{"n_kv_head": 5, "head_dim": 32, "vocab_size": 1523, "norm_eps": 1e-06, "rope_base": 10000.0, "bias": "all", "lr_mult_o": 1.08, "doc_mask": true}
Each number is 128 + 24 x the weight over its row's rms, rounded and kept within 0 to 255. Layers, rows and columns count from 0. Numbers have three digits each. The size before them is the row's rms in percent of the matrix's.

# layer 3 attention query, 320x160, rms 0.0798, rows 102-189, columns 0-159
101:147147174105139134111105092125124154129105151127102154170106166132081104106136121127150103154119098117146118131108121097108116127120133139118101118108117116140161098117113072107111112169110153152135105077162146120119167111186087155080093136139114160137167102104115131120143139142168164137115118178133147117123128136132123154134156152080145158144135165123141148103127119160135097128132174155131130121151105109160104144141136121137120086120159130152078088105126132159082166168136152
101:134140126141127091087135116132128144119087132189129143124083138100138153153106120103083138137140069084134112137132147178157127126156115113130113096115097157127124150111123141124141090116149104135172117121118132141153135099143101110113104155121080090096098170126145114117118123120140099124149109140112125083122114111108119121146052125159102133107115140113135116148105079140136099151133126137156176111135130120158143132102103130170107137174155131075132137123138146072098159122122072
117:118100086126134123113055103160143102111117112100087127137107136106167187128120127127103133100084107129120155111154099140141164092122129115107129114126129139127125098147137131112146136099133136144111154091066151132117121121144137111134176114125178138114127097115115089141140120115117116152103091137150120090104098068091131112133141130145133171121138125138144101132137127153120174126132157089125158122120159112147104098116101116154097106170109186121145167135169082151095141100150109
059:143075087090110104114125109165107147094143121083115081122091130145110158132156135173139135104112111114129148142138144140121142111140173120131117100156139142125139132139155150104141111160145162150136064096136120122149142124145106130106144103124079151108116161128172100136176131127158137148117099130165138138153133120065133098116144073135128106138160159152116099125116168137181141119118145115105100126122117117172121111098101134139077129178141131132117075111078129123106139138133143
096:130141131124147119130160109132127128139134132150166097111198108128126070130103117104149167135146147128158091086098144113124125115104096145127107137120140123095128098138120154120121161126125136122149132145093116138114105151101113178127099143093081114122156118116108140126155114100114109119146137172086123140163179155164139174120132104105110130147120103100123183146120110136135099135180120150151095110102122134092163155168129131172179192143145126143130165129150169122156104111111118
099:145086099153102121111111153152131116154122102103072106147095137156156158143121131155124097095129126174090190141114159090147159138122139104146124108090134093138135134122123141139145112094134133124099140138139125107108139128132141115160157092158162123116101142139165077144096170123139136101141113118094159137085117106138093070136140164145171137126165144160127105135154078081105140132095116117152146121112121167152117117106128090138115123093156130134180107140118140142115147166151126
096:097112091139107116112122100121105123113079088105129131133082089133119123095104096144114158130130166116147165124128099168112128115123173099115122137154067116127119135102128076128155140137140145116078127118137144149111120103186120124081101108143162127092171156106124143126143151119096152121110117101095118132127114097101129101109098100113127127081092141115156129142097182134133103133129112137109088168113126132175123076135070119123099122120116093132132114125104081131118150104130138
108:112147164178079127127122119117116153190156135118126162143119115088143113115117145133126105116108136127126085119131161105121140142153134178085112115104112121184144132129151109121099127150105128122101137154099148091128113148161091129142102156121141132132062062138116093111139122122121132149100109174111129132155124102111094119107102127067155103169108121103126113115127110133134135119138112124153166084129065141110138177166125133161169103128092131118107139100149114147129123102137129
106:110142074084115129109162141090154134158120148118090159131111116126131117091128141074132164127118170139151183129062097131149130123115141126173145115144122125129091110138146103106152128170137091107129137163138120129125132123127138114148136071157105120108147148116148155169095130150112129165093122151108130126108111094135203144138135134104145093146119103140099150127164083148130116083150099168142152128149144089120149138156119093147114131113105161151105119141146146101124122107145160
116:175138147079108141133172106107126100125089108130169142140121160070149073161139107111098140175124131147125132115108129111116084149105114125110157155117147129160132160114156118137149153114153120148167112164128157151139080153125141141141152111150140084152134089128083146138134103156125112101106128116109120147109143092122125117091164164102107114162105123135120107113170096134113123127100142132150147110113122092153170089097122125131088150119133102113123163107086108161126158115170103
103:123125117146165107082142130109153130138138126146123089176101132120130155121126133136185138145110128129177117123138114126135101140152117128163126119070138096133089078153174140140124146092145122119087115106140119157116118144109110149147120109132134170156119113150153115157116114145207127119102116146126152091094127162101071122127185090115086103122115190152174150131141131139165142104141116110117113114148094162148136161136125149118170126106128126124118145101129164131151148149151123
105:129122059082149146107090112162126090099122104142092145155079152139100106160129132133138145153166146167103116150158132108139122158133136108142131160134145114124136136137144124116131073099128114140155096146139150126120132118132112152098110128146156124137117172124134178128110161201110111106074165098132117145114152143123124075164147127131146115172142139138136155140125135112102110136137133097152193126114101132124104113165117143162131061126149131169125137123102104099134103127109139
111:109143166141134121120120116140137171147117156142141137136134128109164147160147121161161152121155145133149147108118099100091135123111093125119099133159144139118160165114154163158121109151119170131100106133082130093069063130140101151134126106095168115085140152129134170122117155134096110088106153152143160120143123137143141116130142103130082175127118106123084071117130158136065143116149176130088153098094094151107137120131104097125119097137145158101146146152129124104135140108129128
106:141078117096085129147112146081151121086149106118155109105124131191116170150128131110128144117123135106116136107104106112150118161119133158130165168108138101080118138140131158088153132123112117173109109104121108109097150126145128107100136151148097134136119127174153123103160112110105150129106100144123111119159088120166120158134168141088146160127145164118129141166122111132100141107148118131100134124142138124105127169090108178164098157196146150141121126164100149121103175127157106
107:092121142109116128123116130128134111132166142158126122120155151090114122115113096106145120088144140105123075110115183143131115115161099160157126155139136143142138116105152101105114105068135080128117102187124158115151142151157146127107099109140088103111142141157130148138140098093122133110124157105175183096115147088168140125091151129135138102147108122130143168099106166126149145124135157117071107131142106187123133149143138182149137083152112145131133136171140157155115131135143141
106:098105156145141110111135137106115131130089101099120123142110129134147142133133184108114124126080132129159080119156137135088165116093143131136135138121104145113154126109122086105109129104114141107151118095179113161110144111151179160133113138096148157151108119126106167197104155126146152118137112106141091161099142118096109103092116104140108117127146151143128149146145138149097100117130174174094118109109106170162148116122164092143102142136087153110118099108178112135138118090155172
107:116152161135145123121184114148154104091114157124147140113158144124100104125141163137116141092111137134136119126158159138139146138120126126173122151134133109122132131124152145116157125134110134131108137152151112126089140167112165106132133120170108112172104202120146093145112061137135163138118141147072126117149131102108107151145103088133144163156144112148126132088161146161154159131063103112121133134096094143135128113120108094134132119111142186092161133099145063162130091122134139
102:167139079126154138177108114117175124141109150136161106143142122089117092081093160135153101117081133135095155117161130128112119102143146120118107163149104103131146147132131120155153131167132170107094128134123149158132125095140182125126130095121121129170156096147144158108131158154124093125136135110160107138153112124168121120147091143162143132166117150172166150131131082118115190138129147143164126148128153136160104108112077105160159122115127155136106178114122142138151160128159129
106:082116081141134137144113118087117117152138102136143144139077143121126105084165143117097134105154152095095127165156154124119153121139113151122128119104105108123116113111109136126074166161138128127114120122164150107146128103126130133148164155103150115128097205152117134088152131117138112085118157145124114133052109088178112142109106144096145148125142113141108155077114102077170120117135161112109164086119142180138117141127107107104133132150158116133130139121150140162139144139126103
108:091104144132152107173107126123114122128168105134110129137142147106118122132129138131077163126131105110135133118113125165142088141146126152138122124105149118157118130137098131147135154113120095132137106135128150110100138085080107122093089104101101152171145114134116092076129112106110127089084082144140160138102137106136130123121187059149151177142131126115079126173158134135145141142120131099138156150171075125133130147155100142167129116161095119109158102144151131099066141136115123
103:161128137152107098142142149124131164093151142117135148130115122128097131134146087072130145121133137112143105104107141158148143139087119079158147125132079162102140172157146113051129111158150137143112086157131142149128146121143148148110116093107146133108097145154165160111136133123146085162144139141177118120155098115172101089150113119106100148148123141123094123135135095130079125153129148122100160147114111111103167128098094092170133124135119129124139145146144094123152075124142181
105:135146108155149117135098144134119098131134171141151108134134163170133115116111152137098114147161125123103136127109097102099150126058106157150167159132105105127101116127083108143115162128121148118156095080163141107128137128111146135145163138164127156106148141136151116172177153102112142131117128149158150111189156142119168130132130118105142101133112169096111096134112147140141133113120173110128094114167167138148118120156109091120116071097106131151138099108136186109155091095130156
110:154113143118112098103155120130089118159115119134115101110133127135107136157091121119122139144149178077088125115135132123145123117090104136111119117094116153188154143171114103079154128127112148140111115136140127096105107127163116155147132136150146117163106144108072163155086152108135113143156122182125091133149097134099112135118140119102131113111142074137094121142112136159169147105167130151162174135170168128127145084144137139084130136120141147116117113167142136142104106168133065
110:106150146127109116135095172168147197118077113101141132079141136138124140078107112110137148130146162128088108091163130088119117080130137141128156141135140134116139140107129121129104129152168115106130143128103124131124177137138128083128142123136112062157112108119143153090105097107133188140137121128140139123172139158149096112134131121164165131127168101113118180119126136103115094112098131107105172114101160126135098126158122124139111130128075142128134130142167137123100111086104174
111:141154152107191109149067074121147111117126144095148124094140085131140122130116096137126140116136098142059182142126127189078114112138126139129127144119132135166127082121120117137103119122155113131148128123168123115134123120122169129121124114144165161108094158114129134122139129132109142153119120140078139126176102129117142129113137161138099098125161084095128104136123088130177109114132120106104073155151162147121173141132114130122086156145105166138131156102113109107122159129094101
109:127129089164091128136103128143124132113084166130116077136131125128136137094115133125146112133112099094097117114153128156081138154118126124174133100115133097130144100115102147138126090136154160143110163147159158100158116122139144171104099113143131104133140141153135149152090080105120121125086154148150133101116106125174120114114171099120147160117139099101113141153092122147131085126149139195162122140163081118072138153167103186132123130136134132129143108133165114104092108138166147
100:142124113070130101126113101153126144137146108123126133158096119085121132125108122126138134130133145158117143143145116069124128133151182081142177072125123101132115126113134138128123144126084138112136154121127099087140144134121088106118094128116137115156099118190089101133132123149128128116114116118145150136084074090180172078120113076127086126128159149101169117149143133156092104088121143131141105134085118133107125104098143100144093128156122107082111089120147136165132121128132149
049:131123144117113104105075180131135103144139109126134138167121135144138098120158106149141168136142120139187120111145108135120117153104182153141137100159142148122126116093188157098078092095099146100141116133138116144129141129139113091094110176143129102144118157144098140152126121153140127143083152088135131087141083149141172071128132114128159106121170114148133106139143086129086136108130106119154132147129096140168146144145112108123193094124159138140120136155130117083118128130156125
074:121115111134129098108106114159137116087130109142124124199138109130093154114133108137145181155097138142145150147126106108085121125118148103112142104131123146136129143141166162112113137111146176086100128149089132134119084116126115067106119111130156122133093133084106120105137089126103136128094129102106160124109069089170162099146092084124131125120136163118177121129153126135161069137100111086136133125108110141157132097067137123136100114138089156130142113146129113165137115137115146
079:156145132147164128148119117121165152151132143152133114125169126087158125121147145138104105156150152149132151144122108112085129127111074124080139123127124097149155175110151110130146116137106103150140165135111132110084181151117148110133126147154150111100123130122108147117127185125137168082119105099137134152127118110107122096114090086099159164101136122136154103118132140124065162162158130122135118135077116136173098099118157083168109138126149122117120092142087146140160170144169125
108:093214130134096121159103110168141153107163152102127179100128157089148096124112123126087163146113129128135096107149099117150112124127099152138084148111167154119123140141132142117138157156118141136129122108099110117123157162153144130125076116168144101115132139142163133110141177137133147118139083129113072109168167128111094138127099165148125133149107103132107139140113139097062117139149134126119127097126144128139142151135122142088093111145140150205144142115112120152113124116120127
112:169134102071143131141139110110132093118136118166145110135127151129113141102130125108129118161151195143100095142133126120109109161160140133154121111054145136149187161164145102141078131129121114089137124131070143105133108122136116124081130143111117152118124091160105148116141132111125121090126130134109146102128121134088118095134114106139119144116098147091142094158140125114105164144122078099122121172140128116105132080132142086083144097097160106117147185122125117138163146132152146
111:123137114139117112083107118088149147156156165161127097153115140114157170105145112124126139168122142164129121127130147123146105132138084132136125174116106112106134091137104116157151128127152084133113135099140150135154142119134147128219126147102143178103112151145102121124158152176100106139125130100140145103137106138153134134087138151132109110185150111147124138125077112100145097097144139124142155133165157172146107174153164130096101139177148151141122137135147080106111164116116120
099:130118104129146121134149162115148142134116083127108113113094138123096125146135146165171084111116072108120129119104174132094172158080107146136110137167133125118071139134142125129133100105153150109137099150165118152115101165141147136127136120118104117091134183188186112108090138144108179111155131104138123107154089143150123099132081129100129109148117134123118168130164154132133115142098171152132129131107150186117174158126169142127128106100157152126120146107126144129122124126154140
077:082145096102146141102084106126140137124179104088147127139173104119156162113111124159120164095116105157157143138131149131156137121170154127139148119135115133081107126096118103076120130137116138118092112097115090133144122115137123128107104136137102138135095120182090131075187155133141111139107090141154127124115100119158138116133163116117102116115182128110131128150167109168165139069120134092124129106133157177143098167123131145154150148152104133124136128148114115142072128132141156
106:140128129159128149108141177098126165142119137160135143088161148201108150137100139158141114120161062147140118109113120172143134113101104142153089140136127164091166135128100105126140121102133086167153113134149161156128142147119131170159165154140093112111147145136156126120119159130135128138175127136098092133126140143097128169147158155118163129098129093158115118128106125130138135144127104171111169137160152104130144152200113119119145115126125140142172186128141133120122147156131104
083:086117141147123155119121140127128155121152133103163146106134123178136081136125138091148156134127095083118091099139133141142149109133103196147113180144138174086106122139124125141080133135145118138149093130118149126148124109148155148155138164146104161127154117095145139119149133115114109158130128130141067124116167165128117201119149180169128114135125127145114158129111131142119167136141156136112111142129153118105151152162079100147166097104150136175150185145155138124138124113130129
080:132107096106150082130109126128118144167111106145139103167128122134144163093159116137103099138119126170109144118123086121083125113129116087114162100133128111155115141078169121129165111112129115120120126155113106165101134118117112103116146151133140103157099141094104105130160146131112145127056100135141162168109059087179163104118148074092144147117120148108178093173114140113140124103107121112081121143125115123118119109102159134147126096128120144098119119148137114153135159100140146
091:132131115145129095163129150186114141090089090105110119127068129107128132112175097107098158124091113134154142134113144077123109146165148141156173107124130125134117154098142133126120163096084159110099165141157102105095120129147144126110127160118102127168106156125142149174111132128083152104078095115140130113088143131172184130103133131109130145136141132122159132125110104136100111089102126142120134138151141114118159138132126141094124090103159150110076172136141090145138152144138149
107:160134115068166156157092129102124144115104132112121180127113098149163123134099117126113124142116125155123137096110153108148161137152109175131155113155110093129149101106150082091119119130166099114156117122107120084112179109119104063098094157122159136126142129165089121156155113082132137178148094148132156173107166144128166117127149145108098135107162138149111134138141103134135132134124123123156156161136078118120128136102143145121103152169100091103162119148128143139141150137140124
099:130169128125121096130090125129137094134106113174116141140128081171171118118093126131140189068117111138113147103113112127115147110177117085172103135172126110138121167082143134102141121110153168127142104145113097117131139102161127095132105136147104109130136132098113123117139142145125156150149146145190132097151103087131098119092157143122139110136141092123153084120127125124153140097109098121124113081114096160087139148154154111102141093127118108125153120150163132104151098099167106
109:147115140151103129139164123088132117123118115130111164132186090141124119140131102098113124128081115116177115126189137131144091101129086137152171146146163137136119144155124145110129163143109124098150168120105130129128107125107029142115147128114141154098140160094116126130123104122093117107128143093163149136132096133163138126165133123128152098125116121131162132109091152134158119169122138102159153120149120133139112158183196149166132132127168157133134118129093157107132120102111106
102:083112159120108118064105096151160116113149152080175131127126134114160107121139137115141146121124125140127172087137150102083125083160165135116139084139114117131098108128106134140108121075130113183141120117137121105147110129136112160102088150086128154112116152107129163099084081150117102119116122173161091134135135109165133127156130138108156146112144125151174132153099116093122112130163138094105113122098156107119137129086132145160117119121108177097153125152100098126165124118146135
109:125081105136082182167141129151168118154121112131132139103166120124083119079117110109130130141139116120151117121124107146106144108155125101130154111143132138124155113122160098133119137153162146138105116120131108134121091127114098095155110146140153153132102135139119097111127108101146113151107111130116128140140083109158079133107171077093108180127141161087145126123152149165141123112131120165134120135083163144132116138094108159110123140130105166110083127118160138175183088142131202
108:129140104117121112102112128152152124143142085140113137141066108130100120143139142125131157162084144138141064088124140125153113127138109156124099132133077128136085133132101148176122114148115056149138143134159126125135112100150108138108101099103138123145110190098123101162115074186149153105129151133126076152146115178135103126169164116137154127121157144097090114126163152123130142143115141144095134125154143102144088117137164165139133133134132131135170103102117140106147092137137124
112:081105136095101130116135103128138127155154118135140138117085060126145108122121142161145155140093078120099156128122171137093127137138122130187102131134139131147140135146078119126159112145118173089160164127142171141150072154121156137115120115095134148175160157108094159145131114067114145105130108094119099135136113089140144118132152112133164166112108127110143142111110165143059142160150134129101109113096131129114126078126138130099107143134115119100113134117152129137115086119139133
096:187118135115080158118135130145136139141139108158131127114147092148119148152118165189113144144125113136071127084113129103138079165134140142103139123139128096153132149130147137137114116127141130086142140087134130115130102111144116135151121089124131108128114126134191107129174142102140142135150124099110185108099133123180120111111149096109153104127087134125101127155104109097150089152112147173113156163140138140176096066147088097161118089099150101120134139132082128113117142129129134
112:119158062115103130120131076095126144104117131113140147145128118191119125078112125153143122117102145132175113131138140133128140130101145134151170147157138139112097106119093116095113095134155125109127090105114156124184116157171118126148099120085176127123149187103171099114122124114147118104148140120129094094125131110083149090123114185137146095173124126103112144172121119160132122130137125138140173136104115136123120107146136134132157156106178101140129113149125096070127127129150121
114:141209105116104065147130108105114140090143104104157147109130135094099134136123153120154140136084098091149145112152154139161073125130160150126111151099173152124141107122104153092155121120123104137179077126173164161138110167085147175162142140118146139111127163112113131123118118102142108120144105122101104095134123159143146154108121118129138108131163155121145152164135075145133117092121157114147145119120112128150101165140109127096088131140118127131117107124161152142123168132131151
110:132077137145153111100141074171130111151091112146123149075129106122114117118120122165146104147156105165110149126152131126165166144119173115128114123141110097102141084102117146174137124101142172117145110154092090159091167146136135139109129163125113119125115119126119141100111106140083158134136170156114155135116198142127114138142167115083129172094137144111156107117123118132103149190122090137139126103143144139097111085101136133125148141106148120128123118133103176153161151124143119
116:187137113152128111114154119113149149128139120115116115164093135187119169102100154077138170155097126153141120132097146133112098126109150097129112122081092136159090127133114134123149100109140126155132097109125098150139127071135152093147128175097144107170126138130155144093115105107116123139148083158155177157116090144140141131123144136128081105145087138108147120102150157116122120113120137149115192095103140108105122126166113109119127127070128136123159137143163136134123134184124138
102:106133101101119117114125129163130107148117154148136117098102135145146120148114125141126051104141100166127131129139140135159115095143131121121136093100113098107161160147134112140140110094109139141130120130143149077065092142133202137145121138129158132160109132123097118131156104087126154119098146110138104149096106126098107147140123126090114154119135151100145094137168147143159104099136162130144095103114095159076163115142139140122151099138148088157152092138063150149160136111150165
105:131129118117130106142124144159122118133142094162119131129157129104104140124097131128136096135164101117121140145091162107140083113155085124114125134133118083132110149081116056163099129122129130144107091114159072105117138108119130095116108147126112135139157125112147102121158165140138071143118104141112128141168151075126116114122172072097143114117116106103151187144133129122132112093155091116140095092183093114110094108128123113098110103145121094111137150117103110148164116114106085
111:144132089128121159111151118068142148114133114159152170085103167151122125126123157135097115139134136144168119153142139078113161175113099130145123176135153134098122129138108135147109112155163136141201143126120158151154151126146142184130097156120195137120119131131107112096104130141143139100101119132109174112125102115114094116103120136134138126129104135180153136138095102094102132097137155126137134104115111118113156131158136141112091088077110164154147128148081120113131129169102118
115:118098140158135138086111121131108130135092092128140114137145098134086152139146101152133145123151013133145131129166138129165133130123129135092157172102121137131181132140113147113141122125154124150133144127084132103119160130193129120144118096093100136121113123144143101106151155101129113118117132098148072131142088092116154156093079119125118109119116138174099100073168139136079101146144123107144160164133141121131141133127123126140145117139108139146108108098139128131134101086133142
108:123124113158176155128110133149120121158132154069151105155128118080134120118072131137128126127104138116138106113089101118127109106128161137146079143111088119126106137143127143099128155086154118156099134093117094132127111153158094134178147096100095134099155133093108131140125111129101148114145174092111156064124143136163143120114152137132151123127118174093108135141069153074134131110107129142145116091103132142101125118121138174131163145094110124117106148144154135147075096117108105
105:138090145123125144141072142153156074168142078085126139131106145149095102147091125113096200160146145099158113105093115161163108120142109081161098134141147134102129157095103110182113127094128112151137139130125105128120105136155106130118147102121108165106120152095146140119152104143122133076111117088116108154164099122134104141115113115113131162098111143108131133109113096146142132147153114163149122150128117158168151115118131097135125144081107161130103094156148126137145095122119172
105:133164128117129102156145153141098131133106145093132110130149099147151124129124182072124132148096112145159142132104150124137117130123177146140126129153093078115180114145148098130141140132147140131103158110133105095130094110131120131162110115141115153155100080143105128161130108110115085171126118112088131130101165091091119125161172128122099111116143128166166112106125149108168139114119133127148128135100178118185112092124145116124172158157112155188130178112128144156116095110154108
093:140129143142124076138130096140121135138088095138103103130139090140145179099132121123101122130127131160176109130119169090111112092128069111133106117115127137137131168139124141114159144157150137117146096086115101137124164115140118069119119141136128095109107098086103095144157105163095077145128145082102119133111140079082175108132117140125155135118092151114169139114143174106118108141139128101111148119126098124122127102124131076110158116140111125180141095136115128145171138105114088
056:119145112125163111112128134149097148137139130117094103153148157157158184126148154141141114129102082142101139106101133108144133128102101121106122151119122127104117154125106154148180140127132130149158099092146100111133183134099107136133140179102131091118158117156116137113159145124129098089106129134114122101105132122116117095066100170131143145117102146125145131090116145138093084085130121112123091127138174143145145121134157062169136113121104187157141197102138118108118128107109122
071:072102140135118071167106120176137113136130125154111122196127092174134126101114104122139145140097114142088115130117114096125120098148136134133110130111087136119151159149149146143135126150111189115114133157125135113144132089169146062145084102152131133129100101100100100112143092142115082132104161092121153131113100086114177100100135128123152142145108147142165139097159142112188123162106113138129137146144123148118124125097127110078114131134143123155163117135146110144155143123125114
076:147155174156138132154125141137115125129084157169154089086130120105142143125147151113085079122156120151159147096103126097125119098140098128099115084098119118140196157134155090127143146131108100135109129099117126121101152117129101118130118160126129165136132123166128136128132132125106104130143107125146144137129079083078132107130141081108153132112125122125204097108102123111143140103156129128140163145095123099169138090137116067128137102104135079103101132164098142129159137139108117
106:097179126125118182076146126093171134091135138147172166107126157109137144129117121111159169130113123136161151118105124154163155119105114156131102120136133146119126112143134147093165114110133102123139074069112095137177129143130090102134105136118157142124169138165159107109111142107145142159164090142133115129117127152116080107144127128124131116140163117131069122140137119109112098086130140084141122074147135134116130177164112132142088146140132129179100126122135100135096109109109129
093:126125113144107142110136151173124124160130123111124100167097126134141150103132114087150113131161119145120141135094131114125169137166113196134126134149152127140167125132112095116160112152123152142157079129132126116124102105136110120115109122113102086169106091164112101142149138154154143134134126142159114123132146086161128164155069108121131113134130131164156174118107180141144108082144066076156100112130089158093160129120086115084149147140127149160098114136152105133120120091123115
108:130109091132122125106125138121140136122154147134116162163111141123104152106162088110160137114094125110133093115105117121148155162172104100105155150105143080136114117114122114183117104128163116161140116130138125125161155110121138161152125129095108135103125149164127088092146128176161059126130109162108141151143089157121112120152182147115098142125101126104095099086144127140116108138138100135114125118158156154134130134144126128136070145168166152186133155092182118122128130084123150
108:113136136107115165096124163121158136143112105108133099140088137153107133085153119158162144095143119123128138133175150161087163162137075134158128129133113120140111118142160140109127144084116125116152078115134092165132109123088159158100112087124134090082128175150142096097110146148170165100110146124150146106111123111163150096127139142114163142144110144122111138114173180154110090111098155103159100161142157139141134098153107119146132165114136143126130140114128103115116101170113096
085:114158123138182100168113140160076112104096161120116126120137173143131191139109106097160110129152114112152099144131130128151142096100126111121118139091128115131168121120143128089119161131140179132149092146109095158118143113095136148127115169122165102128163134154077182126136114151139111127105096131124116134095109111120136107142120167113117130128141140103119149140121124143101105154087191085104113112115165128116132140152141095122109096152135167179122131083141099081139116103111142
100:159148118132103153114152148094133115131149134116156099124126146159108121148108132157129116128116120115099127143121085178108120177126161124103141145178144125111130091148113125162116100118131127142161133118134146106146114155096149174121137117098102140116145125159155173107099174106157174133146104205136126125162119175164097134132128143143132125148120130131086114142126093167113144105148114167142123136174122118096119116148144191204130156122152121119148151111096150102093138139133158
090:098156091140096163104137102096119113116176134110168159120146142127127104153133151161159153136100120075119145152148109170145111167125140129097122140165172155105115100140112151136107120113126097121174147098106112127155117156102134163115115097128133137113166117140181158110115179097162137129120113170132101113142159178189106123128102139156127109127149098151082126158140126160103146120159112136145137097138160133128118173139128140162122156120140156123131129088118147101106115143151167
083:131094149149161071163131127155117126145097138163116096104118127136155149108129117128098088113125122164125128094094119084104130102144105133132120112066093112132153142109153130134125153158130139128078141172149139131109171107139129102132126139154116114142092114128092111142147102123083113125103112097112161122131081070087164132136144087096148162137130154133192137087112137122183141122105132149125150184138120116145131116116132120093141113094123122110140143147135119139149175149115085
080:125102117142146048133129137145119100096118106113079105127088089112163186114149141146125144129102124118147152137157104109135111108138157146126156146091100141140118120110107164146152134098136177141110127175141104115128127140106122113109129108106114093130095122138123120141115104133101132139109113072100119133107142109117150103136117134118149184174131140121123133115127121142155161106159182106115084106155118119122158138142149173124138140127097188155056135146164118144129165166137123
112:113123152100133116134103142115087149112131162123105105167071117168108178166126146129080126174143143120114147150185135154131123143156140177108149156093187107178142140115129093099108164097146138093098130144132085110115119143091148135112111129131144099130161117137130181134140147117102126115139147162167157145132167106122153092120117116139113134141113098126124146207121143160111099110137166122123111113117115153141134124118119131099091135129137143114127121157150149122105121177124145
104:137187127154110144120139131117106124161119124142080116140100080139127131158164138139141127124129126196141122147151174131112088112149123140105123164119104104151135139112114136118134151076115158116142076145114111126137148130118114097125121140146096120142144122143141137173147121115100136131132093137154143134105078080059126104094113118082121142134136165147185144098133156155142088104151110129106178117125100163150151144085125149165114119162102152135116103137178121145112119114155131
091:141116169176135140097171082085126158128128109154168123142138133162103089140131134117117120128108139107169184142158132128117122103173091116132132120166161157128124122132124116114096139119136141137137097108116115116127091140120122133134130111121088105145127118098134123137154099139096102091150133060133173119090115134127110123105110137177129110154130118151147117112100122165111147077125171148136149119168176092155103154143129092163128135111130148136085117137185135137100072129096119
114:096116143129103135084112137106146154167141160069105132162128109143108083145145104137158150128106094113111118114117122089125094124135157108145111111171084131093095156148136152173117126138106116123145181138120167135138134159160118152123118121087100130137125125115128119090137094126126129151113164100131138107144171131124145120124112201120130121153063144122132124096146119122139154127116123104177120171102131129134099104092146164170186165099132137142171124117126150117107129147106150
115:123106132129111166134134113131133109171129155106112176117141106142140113141157129163109179097113164057145115091083083142152130132102119117127111159122110132136103139130101152135104110130121105124112133128143154155146112121162091132150185114115148219107123119113145095148121108167150098132096129119114168120136126143122083163115142156116083105166121163148116097101101112136129123147118160124123124133142142171139106137131129088121140138112110145141087075101137127133152087107118098
111:101131105160130151136133110125146146163177096102136114140093095104131109122113081108129156154092127135156115115101095138158142154149145128105122118144146114119111125114067135179113120115109134103073156122155125142138117121142113176161110102142157151118102135119179115114107099121136161055135104097111141115113156136149101094113120159124140131118121163100066109143167127155128148146115129150119157123112169110092111137152150159168103140114135132128131142095172080117105163113137105
092:089137107129140100127114111133136141165138102138177161109116112143109167194136137115109135137112167125103132115074127142150138133139137142125126143124109100096121144099099129129121109124125127128144123155149131115072126135114165148091117114098115095164081115123127142162145125125105141132146099099077114168099178126145146114115178114127162139159168114143125120107169130060074129109166144145111105145120141129125133115110128121153097104178073182105132134137098145138133125090127155
104:145114134143105144105175124130151148161136093157114100113167120100167164144169113129146092123154127133115122132145159093204087140101133176138105124152167140134138134119113132145112129116132099141145153172133176127116127157100128148122143136159100097120120113131161128135116164094136148131115160130097137117133162117135145130145095090141131122133104112154129104116102126151086146167101133143106112119127129137129154141177154138177129074107106066069117108110090111117121150095089113
100:149120083113115143115126097142139114105181122127166116169109153141136167157133108105139122110093121138164128151110157159143126087137154047145137145141150149096108136152139109116072101101164156133128136117129128142133135150131105125118118145104158127117156170114137138145155119064096111137157149094119124106152144131145143117128103158153129082092139162114127139152162158175094097129112158142111120199108141130127134090127132121095115130115147104106123098091128098142120079146139119
097:115131171164146112163130122123164177129114132116064154138126109207142115116103146150126108134120128130135099114121173135171110145152116160122113136156118139126103135085123149106172112101093127097129127122126147098142105168111117134118133098108156112143128122133150172123140122160112165126131175140159096086130129107108136133147148103143187137113102121142152168168081142125145138132096145108118146150105164139151129156112099129121120187136175133124121075131111121111140092106121161
106:189109118165166111150148126117113122152103088115137152110130137136100120064157115145185125121111126133151134082138146134125172168120122094161153144137141126066106140137126131153106122107130130143118136123124142152123170150102107169105144143133143121095082149144185125123085080123117141107143120133133123122168118146138139167159127144167147152139143157142136112111131141176134133133087109133156136118123147103159087109134187105121100148124165159104099089097132164124131151110131149
100:082171122120136109138129162112110112125093130124127140121105180114102091117098151112133127138128130131123111128121140098168131106142133064149135106119130150113116180168146082106097171107137154117118149127119094123111141120117106109136121107183118081178100105172169159127105120129071125130131128146109152151120122116123089099142126058142143112128090150177132151126119146146055074133146149128146115101134147117149135151135151131112122134145103134111142124131133149141126087148099145
101:132052122139124120133130084134087164120152136115128099090097152121126154138103154142125064113127128146130132119116136113140111114162101133076146065105116096122124125116144110112120121143138105147135118153101159141108163127138153116142138163139157157147103129140110110142163072180133147155130118156111139190140140130118125180091106093094088106158118135144125110083188097095147153108121140174151111122164086119128142104119119139114117129124135118126114132135122090141108155140131109
102:105137118094091073128123131153104106119165162136122120103155127117149111149096166144114150115163143129119110146143111140143084131148121108111142107109123147167101118108127110120147161141117145138138129094147111121133126127166139083125153110115089125125141091148125151185145165145110071117147129099129125093165125091128156115133116081151136129133121105121174154111107157139137102091174105093137135177151138123146164166111114146064137097115116110106135138128138165198131135132175145
105:108135143127096141117143110083132137101072080135124152102099159155115130129153141122112146119119134122106117140115146104141119131143121118155106112133095152114090133071110097106150149135136108128160099078118171152131116127145071122133202134078181120141124149101188131111103132116164126098139158163147113114132111123169114112122145132113115061125127169120142118120120132120131132071107091146131161158121120125130095095104117137144160095088137093099143140159151133127122123157135128
097:127148130120130159141118114146135135127087153093075099117143126153124146104116144115128126147131140127129140130157160143076079161182168126083102137122149159143105128121131154108113087125091132123170101120157109131149154160152133162154119124095123144123131131155161153149082145158118096122124133115144122094135071122173147140122088121123116077160088134133100175166083150076124066114146134117174124135109145108113148154122147146137111118101152114140160130121154142099151109138124125
098:143175155153133159133135145124078117137107129093102105103106146109071111129138131163163180098181106116139091121083148107119119129099128137134155110103154121122145142121106118116146127138162153136097133131181140172127098104143113144127150105115117127097160104128158119152105111161149090123156140164127132113140164107095148149132150105124060120154133116117147153152108140115150110111103104098158132137126131089132115126078140172145122204121106083107113137106147134103144108135111114